config = dict(
    n_layer=15,
    d_model=256,
    n_kv_head=3,
    qk_norm=False,
    attn_scale=0.125,
    bias='none',
    parallel_block=False,
    init_std_qkv=0.0273,
    init_std_down=0.00498,
    optimizer='soap_variant',
    lr=0.00385,
    beta2=0.99,
    warmup_steps=200,
    steps=5838,
)
Each number is 128 + 24 x the weight over the matrix's rms, rounded and kept within 0 to 255. Layers, rows and columns count from 0. Numbers have three digits each.

# layer 6 attention key, 192x256, rms 0.0989, rows 135-189, columns 128-255
121135146139155139117104130119110109161120129146138115136117122125107104146086113143096107159138161084095149133116139149130105140102150134138094155162122119103121063062127165132142207143149120154168141084118107164126117150147151106135128109115090105125108140110136116118128141149123103087144109141113114081138147144162099145152121138110111102114098097131130207158095085120126081114112
097126108154135144140087086131122127151100149130099113114120154129127164170169142123116112153133162153070161175088111111092137122124141103089103156145112124130149163129126127148142133110161132141116125150082126107121113164122091163151111112114144153143112146141120147108114125105129131130140116103107088111138106142130123140137099153111130133134053161115128092143149157111104120146135
116121141119156192126174129100092135109129117153162120127153109108124144093159099134162166123097140090125153090143116134147156102129086157134098138105072148168097117091151125137128136150160121100115108135131129096144089115163164083102105154125162138066110098114144157106137121112082124155101159152135146142103121112117138086133140119129088147102131114113121121141136141132121134147148
066119142121093139089102107116121182155076109089113140139160084122115166184139142134117142128150155104132096141149158150166156108125134134156130092131104126154171126139151113130138122093103118115148150122108159115097103115155168186158133134114129148101143139150170136107166151140098133145129110138133118142119131105134112126130140126120096127114120133127137113119107095128089104126126
074142145134115121147145130127121157154158135082160122148106112147123126130128165132140136098152160100144108115116132150095116162146144142143144138086143113105103122112126134116118147120119171137117123134132118168145136144107107161148074113146187151133105141151135153114083104126117067134137152098130114127170148074120176168097134087133104100144150170120120105140109142115155093148156
154102164041146113149139123154145090118130126110108145115175144126122155152160123158179146098135147171139156138162113158086150130133067150129160134117127092120131138137144156113153101112086088159132149083090132117114136088140095151162104159134115137098126143091121176131181182162171067139117103120162147123127119130083120108122088153104097120176130093166129106095135141099122096152120
125140141109090134164119144139175120111164109139146105131095126106156136137121117132154153165170147066124159142170128131105120155165146126129108117135100072087118152140149144116138116149151109142126143134116103093108128114130116105094128137102099147167093154150081129138119188157138125118190108116132150108149130104150116122128143127096156093130099131128149146140122114136134107107088
147126166136080154176107134146134125111166168142117178151145105111124128127089152119133122105090117092135122146129102121138110094131100129094105148106167176140136134134153137091104143108095174129087117138131146086098158156076093124129122142105115167128133112147136105149128161155121140076146107136105201135123132146157141108105106138107119121119138135097123173098098167110156115107139
109104105072125125135091141127112110118176169100121107112167136109138115135138134111100145117064129117181114135115142124157094124100114175091123129142139140112143085156152154113120105152124161110103176160097127148197079119126122119138109135098159103107169139112123069113197142104114109113153177064116110123101101128134124123140156122124116116140158136113154115117126114163142156143083
088143125103129114094139116148106102168156142091120179180132185088086122160147163145091157142128145173184120138135115117130111098142148110085125103139121111121088162132142117166109135139095119110088102092116157134120075109107074113142132097137121139117152159072124145113123047140132165130165134155098094105118167139134111132117117150109125112128140122090104097112137126126124134093116
123122110143110172135166106138128126051133115120120168147115128153076181116133129113142138139140118138109151144128137165115141129158120128103138136117090104116113129085130110140107117100129142102156132131178163158103166120185156160146140075147143131127114118128071100155109099146111096120077146107144128098161129174147125175121092135147143158065124173164139103145151114155174120116095
129177122162159142143144076144129095103151067117141066165133113146116115140150142133124152083105120136111155134142139153133120131122109147134099145150168137094126055156141149147080123115164106107116119141164119146112132118130144094140146156123132128130132121154137130133138111098147158082124092129158113145114149155143105116152098101128152130123148100137133112162126133138147125134140
142115091131127190132138167113100108172117125163100139088111123173119083163141132127160149094114115079101118123083146116131131124180111133114137120115181168133113121146146125116118150127145134123144117091129142082134109140120157100140086160117125136137113138163123129135108133153143090135151117129172158147122108153168166133137114133152097165083139135164155113144111129164124143087097
129079160112139160126106136130144126159165122125147157099108145157142129087116128096135111102081123124089142118172067093128156108082111134116138132136093105107134142156121144107133132123163121110126122153132114146127143095155097163143125133130158136163127136101131113101162122119120136101118165122098147127164186103148125150101165139119096139139163124102123101137144098101133120108158
124140175158138121130135141113149105119120142123129142112122148130143127122110148165143188143153115116116162113151125100172136118157154102138160126138151142129118164091129145105164144109089156097134157104081132122121116149129133109156167142109137089118113090122128118138109164135129179180137151144125068129126116153097115128119140138126178142094146181170123129119083154097081135132122
100109142086107128154092125158098144152168133112195114112103125084138164102116137157117104131147145114149144140145135143150119107134066119118122099180107175153102143179104142144142098092118123104147104112133137138109109121094099170119083110134130151111132090093122074131158123084160105131150151097118072101134109154067113161165093127118144159153120119119118123129155127121116184153102
108161126148126125154102161117124157121115141133154116100144130147124102090093110117126168125157127127137120063137106139140139101143182120138127114078184097164146170136162176126126122132148129135133163199167113110135127161170113132154087113144117120148113147116103156142083108134148130128112146176118093115171158141130148127121101124155144136150120172144141095136125169101107161144131
122141124104089116125106096117129123134112149168144136127130098140160137213082138154128112134160114169122141045176166148142096142166138097152164104145134125122184155151133140153156149097137114121088097114123117092137132153144131145112069119124111106164080133123109126142138116157160138126145139100119124129129129139140152124098096147133114126137138114100123122090088146115149138122167
130129143100131137145140116090168135152117112155112138100135171129143121134110088128126111140144129170128138129134147146132112119119153116127109119105126138123120108083078080135093127150164113117098108120144111155147154137110142174173088143128122117159113145074106151139133104134101140112178124140133121125102142138117145094146124170090164134111112095168106139152148155159105155148135
134156125100124087123127111144130106087118131174112133146133123164088177147083120126111122145130143120138117153127145133138114138138138126154121122141114121128095137164128094148160155165088130140114132108107089167114154112119146119110106129139114139128127119148157080120104164100113116146126131097119165168143181128147131148123129183184121132142151147143102123154135113123135120132157
112104092114151129104138148116157146111098143152161127105124086117122158147143121116095121106140178114156083074102100143101165120139117117092135181128103167151092122121107134091147165095132105125136121105150090150134125099093126143138110154126138122146090126115126126121150098100131151080119175119119142141092125112128120138136153130098131111134132113157116086130130118148136145099145
134121128057106076203123091141129152152144096162124107153115111172115080148141139143115168156135146109131105076150106149159111127157109095127137134155147119076110124107115118097139113101120070138162112107112128153130095121139203145127109126142115135122130141133155099134140117142151095118103135116131148152110143099135147123165146166100137141122112139124139091085157147145159130153112
173128145144116127138101088090101175116108089114087114103158133099112115117130134112131162110127128150137145170130155147086121129121139156146151125119183115118110151100134120111171078124118114113073071084172188125138097149168175108150136136182157110135134144172123091180142091106087080106095130104102117118145148140107105163163116120137112113127124110143096131136140143154111134126149
071129118134097147126117117136098137111154177136124138106091115107089145112116095117118136127129150144145113139151130130158119084131138131086131132175093109136182123096105133157137152150125189125130160124085138127112124114135143106112107146108084162156126122122100155178120107114162129126105154116126165127174104117132120128131124104116136145123067096145160164152112125171134100150123
130135154103100147109135146132130133126121104100147128128119158147155142116134092166121105125078113149083065109178099116144127113131156154140102132131161095101103168131138096206123217128113165106106156127099126118095103095099078152150146153110142149147134138136090133106153151104141093185170113092134121131110105092116136128183164147141146084173118113133145135117138118137141111100090
127111147121100107122121133169149136100094086137166173131093136110133123127145160141166136137105137117127136108173148134127088107109145106092110062143162158130132120139122131143151138116100127111117138125112136066182147089098127139095125109153110176136107076125098156125139144143124083131122137083142135119134068134159115129091123136136141107141129107156131088093100112126146142097148
139107152135137121133133095158203124152140145104104126162119121177121148193112118123139121106146107110147121099145127114116160112102130188143120077103127155144121135104099081136103134136119166116176139132169137141088145111145148158144114139132134128160125133074095102151110176150153129124169139081117141168107138117116118141103129163138101117154182120079118149105098140145139132088108
159147107131146117157124124150137109132127072082141126138116088121120123139110104107156138153125091127173115106163124135160143118100142088140137163167120139154114112121149128114131144157102138116127154134103130132160114115137132154074115077132131111145164131118186145153125129123133154100090108111130094137122160180175115127171140133153136104087114095113112157090145131144126147149154
108064169144118148144188156111073100143095089138103102147165146115157134181124152144124101131166150071088158139078105155128134125112178149149148133108134065082120140151127153149116103157123121165135134168116109159133158171181135120108178133110085127123110089115097122112136118104126097117124150120145095147130125149141121138131188127130111119099092087150086162089118135133172101100147
100114176135113113145148137127122087167141121127112120099112128125131127088119154114123100124100192129087082112143105157119170153102138143125126141146121144117120108146143138124129105164148140144122104162153153141106154133116137125133114110125106116133130122089159102126163141174117144100117102104129115121130116105113146114131129106126128086133119087092076104146172159149139137122149
140125104142121137109167127118159109140109116138157185158153137115130127106132077097112128111153158088117132127130148135128130114131081121157108104131114100080143149200136132158119124180099131137159143114121100140162176132154099091113114125125095102161097125133122143124117109127142104108144128164113125120115130087129115097122134149098111109096144181150149115142111141116162118122099
140115127174137173113149145102148154148133105145118108124143134129154112172137152130111187126147144083107100157139130118145117143170113128126105144103174130143127142078112126104179104078115125145096112140148120143130148121121132116135127135130091115122078135093133101149097120145092141104150159090144081127122131145107114129160137119127161101139137135105149117133125088108172095161094
098155126133142151124138124139146126147080125107106129094139113156097157158150128096087100175117093138077104101138135123154108131109123168143129126086114153111158104117105103100119120147150143160179098093113119126107129153150148173123128081145141139134138101138128059114143139114096079132140104125133131138157125108124145068154110107137142119106170133112086136160122113142110096126129
141098088097123142127132104144106101140104143125139150144103117097118151126169125125168073096128110133063139070098168133100135127125142154100148149109150146123129100125175118130197099186146109139127122108099113123076123086125134110128114087156161190184138112140075127178148113123125184105100136164144097120127150146107126086111109112151142139181121095114176123097115132126141094163115
124101180107110131093156112124130120135139144121117142143169103127115136143094111167110109160124128124149140129133140142099178118138124122056141106160177146114119129138108074131135122111121127093134149131161169120131129090155096136110123148150123150109126094123148162128157108100120149108114119139086120166095138141118138118124124111096143120101150160156096157190082140116107147168127
142127133149100099101107124092141133095118126156127130149149094111149159157164148124175113112164144125108147121137069065166087153146145121130139162135150111149168132069160135100136140123108150169148155194151164117075175125114165105158096164125130193140142137180131144112125150095118170107098097141121124095136153120102126156159131167109138145120116077104120133101163102106113147106063
104179117155104164116109141093120131159137135153082161214147089135141118146134135136087105118098122057162149110142178118115114149100133141130174128124126120127113153095144144104135150098108118134108140129160153124080120145092087124153138115115107121134095114108144154097104129163143149107127092132154154127116128176116128162149083111131116088129168091123123146156113118156073131206115
135091117095151095194100158153140152178153177142159142161108131132111144127148129194127114143117157105120168150135131124156097097136134094072134127125105118137105126100151104143084109080147142115161102121139103109093166165133159116086171143106103122152112163155136130140134094140079122146113142153136125149143098123126116141111144104112126146109136114136168137142142172112110133162110
158126069089169166092071157118117118091158147079089145143135150142123148182121140141105125113167146149095113150078141101110116151152136159125101107178120144148104113079146169150115147080149117159134131156150081065135152126160100103154154131121124154089162122144094158103128084113149140119097146173118146112082125093110123129130109085109200130138116125133128098088145141110124135110170
150167108146115119180148117121135133115148132100149099141141140133134154148117119141123161133120153142165146108134155178087111156136132114115121141129184098172117181124112147132119133122120107096150156128139144155129123076099126102117131120118126107169092140168128130108132125147107115113140170149104140172158169164141104124113196120118115141166084103078164109120170146120091147126126
137165138156107152129122121116159147127095129131112158122137131145111126112139112202176145083073161132121175139162097127122159128122147142135169092116127100092121151149169151098133116097133124105113173121119091161159131141117169161130148113143103132096150162150133122162120165134149099140137107156115147119123113153146193137136127116108151150162147183133133125125159051170127086139127
129138146152163135158102092178162082130166125127149141120135149073115141111143136117167143123148110130100141117176093165121128101092098093086097099121111133134139126151140087086115138110124165145094155140116128130135147126131112120138154100172163110148113137140125124103112149160154137180129144147104122160115089144106115150110100146104088097142155075148202110145109098166129121119059
108183145087144133144093155106117135124111078121111151136134125118097109110128140094148091117072123094130096164154126131121082096174133138148112158121105161142134132100154151140143147118106105133133122113138121126148127116098114105132157096094148107073116099134149143100147134129136158134101174091112131131159085160113114165101129140146092119110117111139131109133123185129134118118157
140124148142133146113157117135135119169160103118130151142134134113107121102117130149103134114134091098127117142180099109092156099134130111129146171120118137125103101145142178125147120088127170179148105124125140128109115112115156106122145130093156144103162124134126093146116137172110093136189135089131121122128146137075118161148120142148115135080097184133143161139156097102108160134163
138190109129125119171139111123113138149151105099152124100147130065129160120082131114154121130154137161101155155136134118160151149120136116137164141091114111104165103097162142181092160127149166136137113091115087146134142148148133092140083133134123129146128132141070123119160121118100109108140132101105155134154140109103109126114151143124155114139115140104091101162127102164093103102111
149131133110131094113133159155122145130116125136120126151118120129117178140098141119117109155125167133148084104151125085137101145113154130141160111131153148081101107143093130167131084189135097166132163140139142144148148145104118133149094119130086147145080138138108133114083111159131137099127129155104179152108108124158099110104122092120103083165091183120142136111162111101129146152135
127126182145152088089132120167150157147101083088108146110129080122124110140146114125158128155128162140105133105148132167103159123158081167145132091135159156150135106168162113148153106185116137075126103101092148160124151121137143131137121144116128125164100131121150143133118175100086139130124145105112185091130156135122106136111162117117163146144147140110130092121097089143109105148140
123142160150170144115081112109151148104124063106103114141119101123137154138126122095115140166123093135126148144111141133109081155117137127093140131156096122126168129131140115132121118149114116154134084082176088148136089102166085148093118127129098139154132175123109129132143134160127127147162118172131155079124091116141169122157114092173166160114128126167093122126108118121141155160090
147179113104142139171090160154146118140103127130102096178096119119125138089138147146125142136130115130105137135133144134149110145135155087133150125146135080144135089133122101120146147154098139092074123148162115135098091154137151106070089152124146136122113119185131112128138105103116111129106157156091152129111147126100124080113138107159094154116097112156090107144110139135114148089089
115173084172104116135143149107103120125104161101122114097129133120141147132138124114139132130100129136127089131122117150087145107082127117145104048135126085134136151066117097129134087141132117134081119123135119138135111140148104171130099122101142156121132101146151140134139127133132131103152079117090135127151124182102086119144134157100126170128156133102132136107106131137133073139169
127146155132183095105113108112126108129112145125147090126171156154105134140142101144120117152107110172146107142085132086118120139109113156138156148107164146120140127164111145127138135123109131139164139125104123120121163133128102161125113117135157092103102136133143167082151100133162165128171109099119151160150086172131130182134141161113104140125153095148124101088141149142132141117145
117127136060140185104153120114117122128116142148151099145093104111167139119092146132150150140146152108113167128136126097133134123129111132143105093076150084112051145131150114116152183138120146102152157125156116106134149129116132113125168112147124120175150162156072125152089133121133096172114118132158126173146111164127134133132114127127184119177105114110190157122125097135117120102126
123143081105134112112119129149112146120116075115109129175162140119124093158144104128156133181086080126146097150124131136101118107066166109156150137129100093117121119125125132106127067131167128118177124087130115136122148121136128139096129160070121147099122145145104118120123116158128153140146136132169132064133138098097149158108123140151138119134129128110141141150116107100112155146136
142116192130136135138123133146073106180094133155167108103124121163152161155115158112133139091139151126118082152121149149164156127096099134110161144113115137149137144106115132107171145114125142162143135127091180121093171122115129120130133081098117143114180127162133126109134106079099117158131121163108174136063162130150083091148144161136149110063147130142141090163168155139103096140117
169154127154138138164151160131071107119102119135132114136136085156135128166127112161105063087148176139134118147182149117140125153137201123123110139119138105138112145141137124100104126166116089113137124139104130170104079110144083134122118103106094129133122099123153123117147126175151172135143072067118102167117128092140158121084133153167092102149140136133108144140139103130129102155118
# layer 6 attention query, 192x256, rms 0.102, rows 136-189, columns 128-255
119133098114135128117106161150115135094130125146099102081132165119111145146192201143129107184094156149110150146134127145106135113082111129124120119086122099095121133099136072143144134106154151127102120136130112141150095142140083114136141139124135148107123175175097112151119140116141148145113133131114106159138135120129120118164123148151107136152099141112131114090188150128135115120160
080169119106148159122152148130142112128145117103132133123123145120140114133140122172188148154105157140103124158136139109167120099141090113142092119137157158135116112171174166158082165179128115109135140111126143124112108141137156129153193162135122173106129110129084156159173115148142100113143175154104142149123144136137160114139111098141154116101139157127125137090103112123142135124156
143106152120150159182114174149139130119084114088154135150096163156137123108129146126087114135124145121145110120118153159120149140120108167113133189089115157131133146149117121117112100134137145107150099135134175123123089106107135141094122131140076143107098139159089145096138131141118084129105168122169124118155140142128141119137164112097096145125132111119157141154125102129112134152141
131113116114145107126202173114144118150115116108150123114138134096098111125131144124134136097170098113088137156102123143119133170160129158172124130084139125129114127074131155139179140107121124123140131134128114121179133157083135108144166105116144093164121096138087117142104099125120076071153107125137109094157159140072146117086122146116118130175153098146130108161152124091132139153144
147066181119080116159154138135124142153123111116121094115099125130096132139187143171191131080144136086147162152189110139102155150121111163124110184180105141109117088169101134128140127119122083134113172106125101142148108120062100168123103118155102172094120096106109154100132141148129128138116133143141116140128134114120124078172119123156112141099113133155131093107109129131112149107131
129116120144103126108132159120126140098152120105109108122133149180161173177088136115148115119151115087119119127134128177118166158153119162109128122133124114103110137145111125113136122129089132171143142118139138120126173149130084128103130091126124139145102170142071075115118143130131130134185126114134127108164144054129116100114125109138136133184081090136118144135159176137134095146112
124155146129096123118135092155145120112138161140103177156115095090186153125156119126126135124138133097125104110090119127118123099147115099110100121136122136196135136128155121117138099107117154151111113094148133081095135142116130116136143168097149140085082129150165136165124124184121159087120113140134141150093161110165116153093120138125110107140146098157179119138175123089135115103131
095103117164137138131110194133131190145132167122162140120169161101150124109149139126120120118088133097111099140145150122177159051143088170106087147163150162118127109103140126115162146139107110190160136147092135139147098127135144130104134135123140102103141148110157094138177150132147141105142113085107108118123155150135151129098151073120101098104134113152130172164134118151122118096142
154121100105133141121154101162126102129137123103072135103136130129125088112147152109141134147095178186155109086098134149068147158122154084110111140114145114138111137106111141170115104148135106126152131188147104072160086148091082186124126131151110126153155106127114108144088140139112093131128127146122123122127159142139140120093123107175127130132137105120075145115154157141124105111112
109135120116134164148106112110111124124077138136162113104123169139096160096121133119129149075197147138103145145130136107099139086108105046109133092114106065109116137107144084091139176140085143120161121142123122157060126124134131136157103118123104111113108145115116140116129118151122161105155091118154124134141112184101134106111160133144143149139098155140090137090170111154114121126095
089129141149126114092140133085171182164137102141095074144137138091104157176121098118104131122102140143137164130127143119161129096089101162114091146177098068080101107125111130148094125128136147115104140132164146132139098067143173147128120104140144129107115176111145111131113100080180126161115115116139156122142129109135122166193150112123165101114104117120139151137132136134139139123146
180109112140129129172125143105111162128140158149085127123153124133128090102130142119126140152124165102107153108165133101140108108155112156117148113102168184150088098140100102116113143118156120068132135136124151108105111163170170124107118142144155169117094139127158120144102100173085139125102162141153153108106172109139128146123125112098123139129109170143141129138151115125158146127130
104127140090111127101143128146167158150168154159174152119160138153124142080114111147153086098114137133094105106166119114111114125111092170123133090135142109101112135120109107132115109134137122136120144142122139092161105101089089137099147145101176127105079130133144146158148097126123138128102135133116117110078141112118147170091123108117090114129120189139122089147154094104154126110118
112151131119140109158106144111132117133105099093125147169187095120136160122118115131147157111111143156121132094147135154103113145084104131150140148120161144158125155121116161129112122133111096155158101138086094141135121147096184148142132150103124097090137129158147089157080167108140160171111152112145118155119179158146133106102079185119138152148161109171113139151131106159091086135141
136147084105155099098119130150107133094137159144150127145112112135126133174134115117132121104139163153137161134128141141132105126138079166159141130141124147125101107126111131093117107126127116144098136145148163171081121098143142134151152131133092093071132087082147157155136129154167127118127116097093138134135089124128090137162128139077073130100161090139116141122188128148137124122094
110115084153139088145172132109144103112148136126143136126156121161108112116116102140163145136122140135144126128129135121147131129127150107188130151123145091096059121132138120082139143127147130158143157142146132091168115148091114143137147153104168089123133143145124090137101108132175114063134121107149116110149130091116130099132127081149123131163125139159129112111106105092100145059139
114143126117151136099125193150112119137129116143090116169113126159128114136127129124137132128124159124151113096107154146142145151106141132152179149132158082116117125117147096133146140119106154165134119099140100146138126114110142099108115135144101114092137104113116140112138115085176161117127135131122169162120124110149148113139144142149115116149112136126193093105146082140105120159121
111131118153163148162151179095158083124122145127140126097125117157117159140122093132104110154111134135121114141161148099104099139133156062140134125121097142126103150102110137107094151140128124139123120125118142129149140129101104090125114133154136120115105137117155160156102133170128138108149106125116126085110147109102098084148144163103155134133095102108126122081134143149119160116102
118127130090077131112121111143093113124146153143131128180095126100132180177087162144115147141135132126146119110122102106126138126169120127134114111171075089119126170132158110110151154168123143105089115117102116130121046114159081115122154110096148142130119140112152105137132150102094171085119138113160094104111141171149107139104162185138119159154121129113101126121110104111124131143122
113113119122165155124152120112122111123139146115122098137111147090141149164131131128099139095167123096134139162104103136121108113154124121166146147117143158160137155131078100147145125129173122168097135124117112091140134135133134118137147109123181129167108141123146107162118140098098093173093170135160150130123131094123108142116093114115105153108135139150093137096141140140169148102141
141131065130125160131127174170107143068094168118132144157139143138125174149173168084126147128161104140141151121086153140113162110164125157122123136130120117104110126121134153123118090157165145119105118126112116161138081146120130116125183144150144135151146085106127171139120138095136156135107094136135132139144104135122106087110114162134113180123137141134096102093122074156129140183106
144116135111102151118086103095146091117145164125138114080113132125090100074140138118129104158112111141150111189129126111119126111113113126138143127087136108104065100098116132108112150143100097129124113168156164157136086170129163103162118163149106099157144122125138155159116138130107135105123131148101128153172126169155080121177138097161090108134105112106129137126138096108096160124139
101131148113140140164098104102142137129107123130112156145089135086108177094093151152133153178138135144133135111082101143146111138152126149125157125128102116138133117119117103085136139109143115113124124141090149140124120141129172140136080129124122145152120155124124139132105126146151134105122113141117100119139129099090108131127141129133096150150153114099119143106161138164107087140130
122145086153092158099125113173132093140171094126143132120100170190166106148129126138133151128115079179133117102118142171079129122119115137110127153142101150148154070118117093136138115139112158115121139141141092112140119103114092110094136148137129133169193120153118144108133111155101128135158111099140145133156119161129170152156100129135166144175163135122116145113151163108127154093127
146110150131138100155133113133121099121159081121109154129119095115133166112117157144166153110111129125073102145156132087116129083154131147111132104111151138161123116098126126158144133128092158133113166077151101073099104103122106124126180116138151173111129092091134175110148146103126167125163143104132151133184145101152112130082129115110154135160096110155103097113159132163098084118136
131112184093149169140121132149177092202131147177134159159111149131116130140119129145141128096164140147145123101109157115109094143144105113111136101164153142176117165111105131161092147123145123165134148122142192162109114144091146125080089119081168131098118129117131103126141129154134129069124114124163162092151117132120137133127047111149131132165103117124136124173072142118113165137103
164185131149146150123125097109115116101146086120119231157169144136138163154110149143162085141146111155173096112090171171152137143121154160142096117138149176125130130148107131162166114138090088107140168135096121131123101137135132116116107129100124134172155107137176148159128127104103181140097130156145146117118129077166115147089147156136137087142088112091116099127144141130142142112099
171117138126138128086125123093114121124112096123144131135213101169128159125104146117131112144110125086110116145140127116107139122118144172114127113135161087097148125128164118114148144143118163147138148116184119090130172149139106125145191146139112136169103140136125128144151136125129147143123100143104127106135113139111141117136143147137119104124096119148115143132113127122160125088122
159141173135115103135124159138143137184144156147194128135140114129141105120139129121141155071085120142093112154166140129134097169102096084090131161122136131125086127102166131147096141107174152128103125171124119171124143142128133124154113162144103125147124102163106155131133117114159118139106095132145157155150112084115126115109163137158160115174139111091114069083169138112121126085158
127117129132107132141157115110096108142160096132144128166128116107113161109131118138136140103153174109076130129115100123105137119122142099112159126171138112064166121156123187133119109151092150191084130102122135147155153145138089116125075101112124136138114123133141120124148154108103118121138137101089112115165138069104186125133194099140105146092138142156124158149157162069147129136128
146106097176135119138126126122134116109097138113124135119169130116158133149106106108145140169162153178131101138169088146109165158123093130127124086084124116154146135112095099120166117121163165123075123114151153145170193136146174102138159173131171138138167179225184170183082086092140148086125123165112133106137132141105119099124109162104158113134124164131133133110126092106139124135154
117123160095123101119120152178121147110158104171179131123114130153142149137125119126104109188152130111131146117138128111125098136074153127085128170086109137155113087118130119143120110123098121121134143148112114145118086150136113150143117182136138141139121134132121124127105115082129091130162106131122095098156108145125099149171139139156086089119104099078155173155085087148158160140106
125092107135096153118164117132123145140079126130139108084110125103105136105203104093157075085135141127098133136127100100099131126087118161101140105112130105102108136106121142136122152109103084103139162120168103110084172128126135124193166134169119125174127114104131121144128159116149133126096160134085119134077144120136130132118128125114160149165094073119170101095123136086116116096116
116087137147160126106110072095160129151102123135133116136135111141128132102147143108108113127129129092095072129137148143109162104124111139124132170134108141141117150119155131110136118155115098152185095085100115097149103128092179140099134107126136163094134102131117188190133149149122113114139112134108134154108136145157129131178145131167135144110113122118115158177091132107130161148131
154123097142135131136169111096149143130138125140137104130083134124126141114172127139150160135117123091045141121095140129152122136103164141130104115104123165127120129117118132094143081141130142109131138135096151137106161136112172123093146135135154122129176130133121098148116086096114176143122137168193121118133145107108119127148116188159105144119166146121113108139115100185131112152095
134144121103131094151128136082130132144073119124098078124141153152115144134094138154080106149147136097151098132131109152089145123148133121116103140081140105160099158148057148142102103137128114097128178142103139106146115161082148115076121120155094141130111130167151161109127095090116144131163112095153129123112163152142137130141086126096129130067151135128148147131168159112094124172165
145113085102117116156119129143131127143153171083083119125149110120139147161143154109119136123150179127100134122149124121135156121067114101052108104164106097118148163118125127103101116173138121144144184104108146110154140118074154146152169116123094104105115120148151141113140107162149135154114110105119093130143066113107134134126104144117162121133109146136127136130077126173134120156104
125142133113183178160127133100057098114135104124110092069116138128131143158186144108164169110116132118113127163131122109115120154136110131150118108146096137115157125147076136154110135065144103147146107132161145102112144139117186149135154135115150125087116133120136106152161135121145154156141133141098178124120122106148174146153147142146127110121121165122139159137089100146119098103115
141136083114149139083148142110163107098163143082107081152136149117095158109090120111083177133151143150171140157075139141117145124140117152145137122119127096131125130117130142158136116150129094142107138100119148114104145121117127127132122165101151143139129123148096135117112127144129146106107129134125151150148158110100138105088140112150144121101106160103150110158123134093139113122099
135155123112116135149099112092147141133107145089171116132149113150146124151125121121135124145118115115133112136172135138106103115123141123142138095155121174126125101134129161123112124095068155143115142106117121105089144122104094129117139124140127115140115136173129162143073173151111150135142085117134183167123154105129140094128109106140170128119139103157085134152113042116129113148165
130109118080118125086115096151150129168152129105163122133123157170103098076109097134141120079139115090107155088145151126129136120113173117161058077144141123110123111111067155114135155102188140134156155076140125130130132104111109120123108085115154132122114142106155180112132149165093116099138151093126134152131111111163127072104100137100134093137115159169154138152166150116088109142100
120148152083182119121143137122123105107096175145109165117129157139129118124108147179146097151128145159128153123114121125161139122130123135102133109121123111143132098113139109143113114107107125086136146159105132087146150115108108126138110121113098080127137121150111138120161165097084143127114138123081159115123154125116162112123152111059114106138117126135110129136134139175166123120161
160150151155164172103134151110193131150146104131149095131127159111153098096093100168147128154128108148099130115103127128120087081077152100138119106159103149144136066125114138150122135131155125136121151136142139092114116145123125106107124110118138126143144102176120121125098091155141213145093131130157131106129127160143109123141043156159135121125154122152122192170126129106164133133127
148129125090138088160163165151091124108155132149147110133150160125154143102143124071132116130147099125168128135107131146129113154113191105155096123159119124112115141113138123146132127143142148153154124129121119152155134129106145119145120127136103141105140120119098144107142100158091160165149156105138148139180141117107182169124100110155155117128117140136098139139160139119125087113090
084120088141135083068119143127112127182103141104142151128131102120122114105120076162146159101132119098134094118114127138134135092126112105097179100094148136159159124098125131099105136123147095135111141103126117144117112169111109158119127103105149140147097121103093133125161056131137167106102104119117141124109128107141127098118150132158111138152095109122142111116127124123108110152145
142138124168097135135139132126139151153129104094168140162171149123141105116160113169118153137095110160108125080143175150083160131122133155143115146101121112198141141122147133172118103113131152105076187137133155159104118132105133135113101146141137157114132114103149145105144168099124126120124160114130131138139110107095120145119142109142131072136117145097118142099094112137142059131123
145123108118134144148117120147124140105154110166127130187080106119128145153109131135092123136125148132148181096099128123137084150171136123085143127140087149132114095162155096131176126174142105177174145142132110171112101135137079169149160118079098110128139126151157136139151151154203146136160133189098116100101118165129122084123112117169144106145102096120132179135108133104142120164153
137116112147138143147154138139147121135099129132159108149096096153145140113147138152133123145108123127144107121106158125137094114154119138140089164100119127127139120156126119116107162153075142079173120154111152128184121146165130125128153078104121130095147109145162092093095160155138063153109161150094116114116122137146097070108160151143151161138108095119125063149143135134123102109129
109155150112155138147072155109125133108133139127102132144169129141128127106172156106116126167116099138194090136114073114172110149133180109109139077120113103125155123115111141125151117135115130128092115106125134134142113142139166136091127148106100119121118138180136137162124133130097134120177092146067125121149116107119130150134112177119106133152134164130130088125097135136096098142130
127109111127112140120100069135171100122155122154118124169108107109113143146107149147119168126102112123135167112092113143129122119132125150121175187159176113150113082149134092134170124128141128168184102112146153110144132163105145163159113136086176166075119100099121125139095145115126121101121114082116181126131131140087126119095179127103126126112120141114084126145137178138159171152144
151155116123127129100128097136170142121125145130122148164130109141162102153118119104118161094119143141107150166167116147120129134131139091082108092099115113127098076118153132109143177105115110142145127160133135148137136109126123100107163140151121107172127117064130079128119139080154123082115101127115121152133163130147183144138080133096118150145145139176164135152097137127094111130104
122138147135125111130135116188148157101101142119092120133146147121079092117119154152154140125164117126118099134114098107129151128121140160120146148147114160097159154154143154160126152130149079160112125155121137146113082151109139162144121087129083107111123135159156119126096091148129120158119151134148148062140140177119127175123139150130112146156182167117162097141133123147176116145145
137148143145119176134097130137134121125117124136155111101162097129180158107123114134114132137140139129112093129147139159110108138097133112072109127128122103116140177140130133065142087142091148116139133126126107124116119100106159117113123158123163164125151133113149092134083097135124104152076135169139164150116145122100140144154149133138110128140113136172157135111144129082153119084134
098138182161049143142169133108111098119120159096093119134151053108092138166146110078153075088171145132162142139149129157104118176102144161147125160097137129133152115118136114117121156165102169165136110154142144129073120127164113172128158108089154139131149102149104164117141115128134123151121133099137145122132124131152125118127123159145122083176142144128122120149165123123115153146096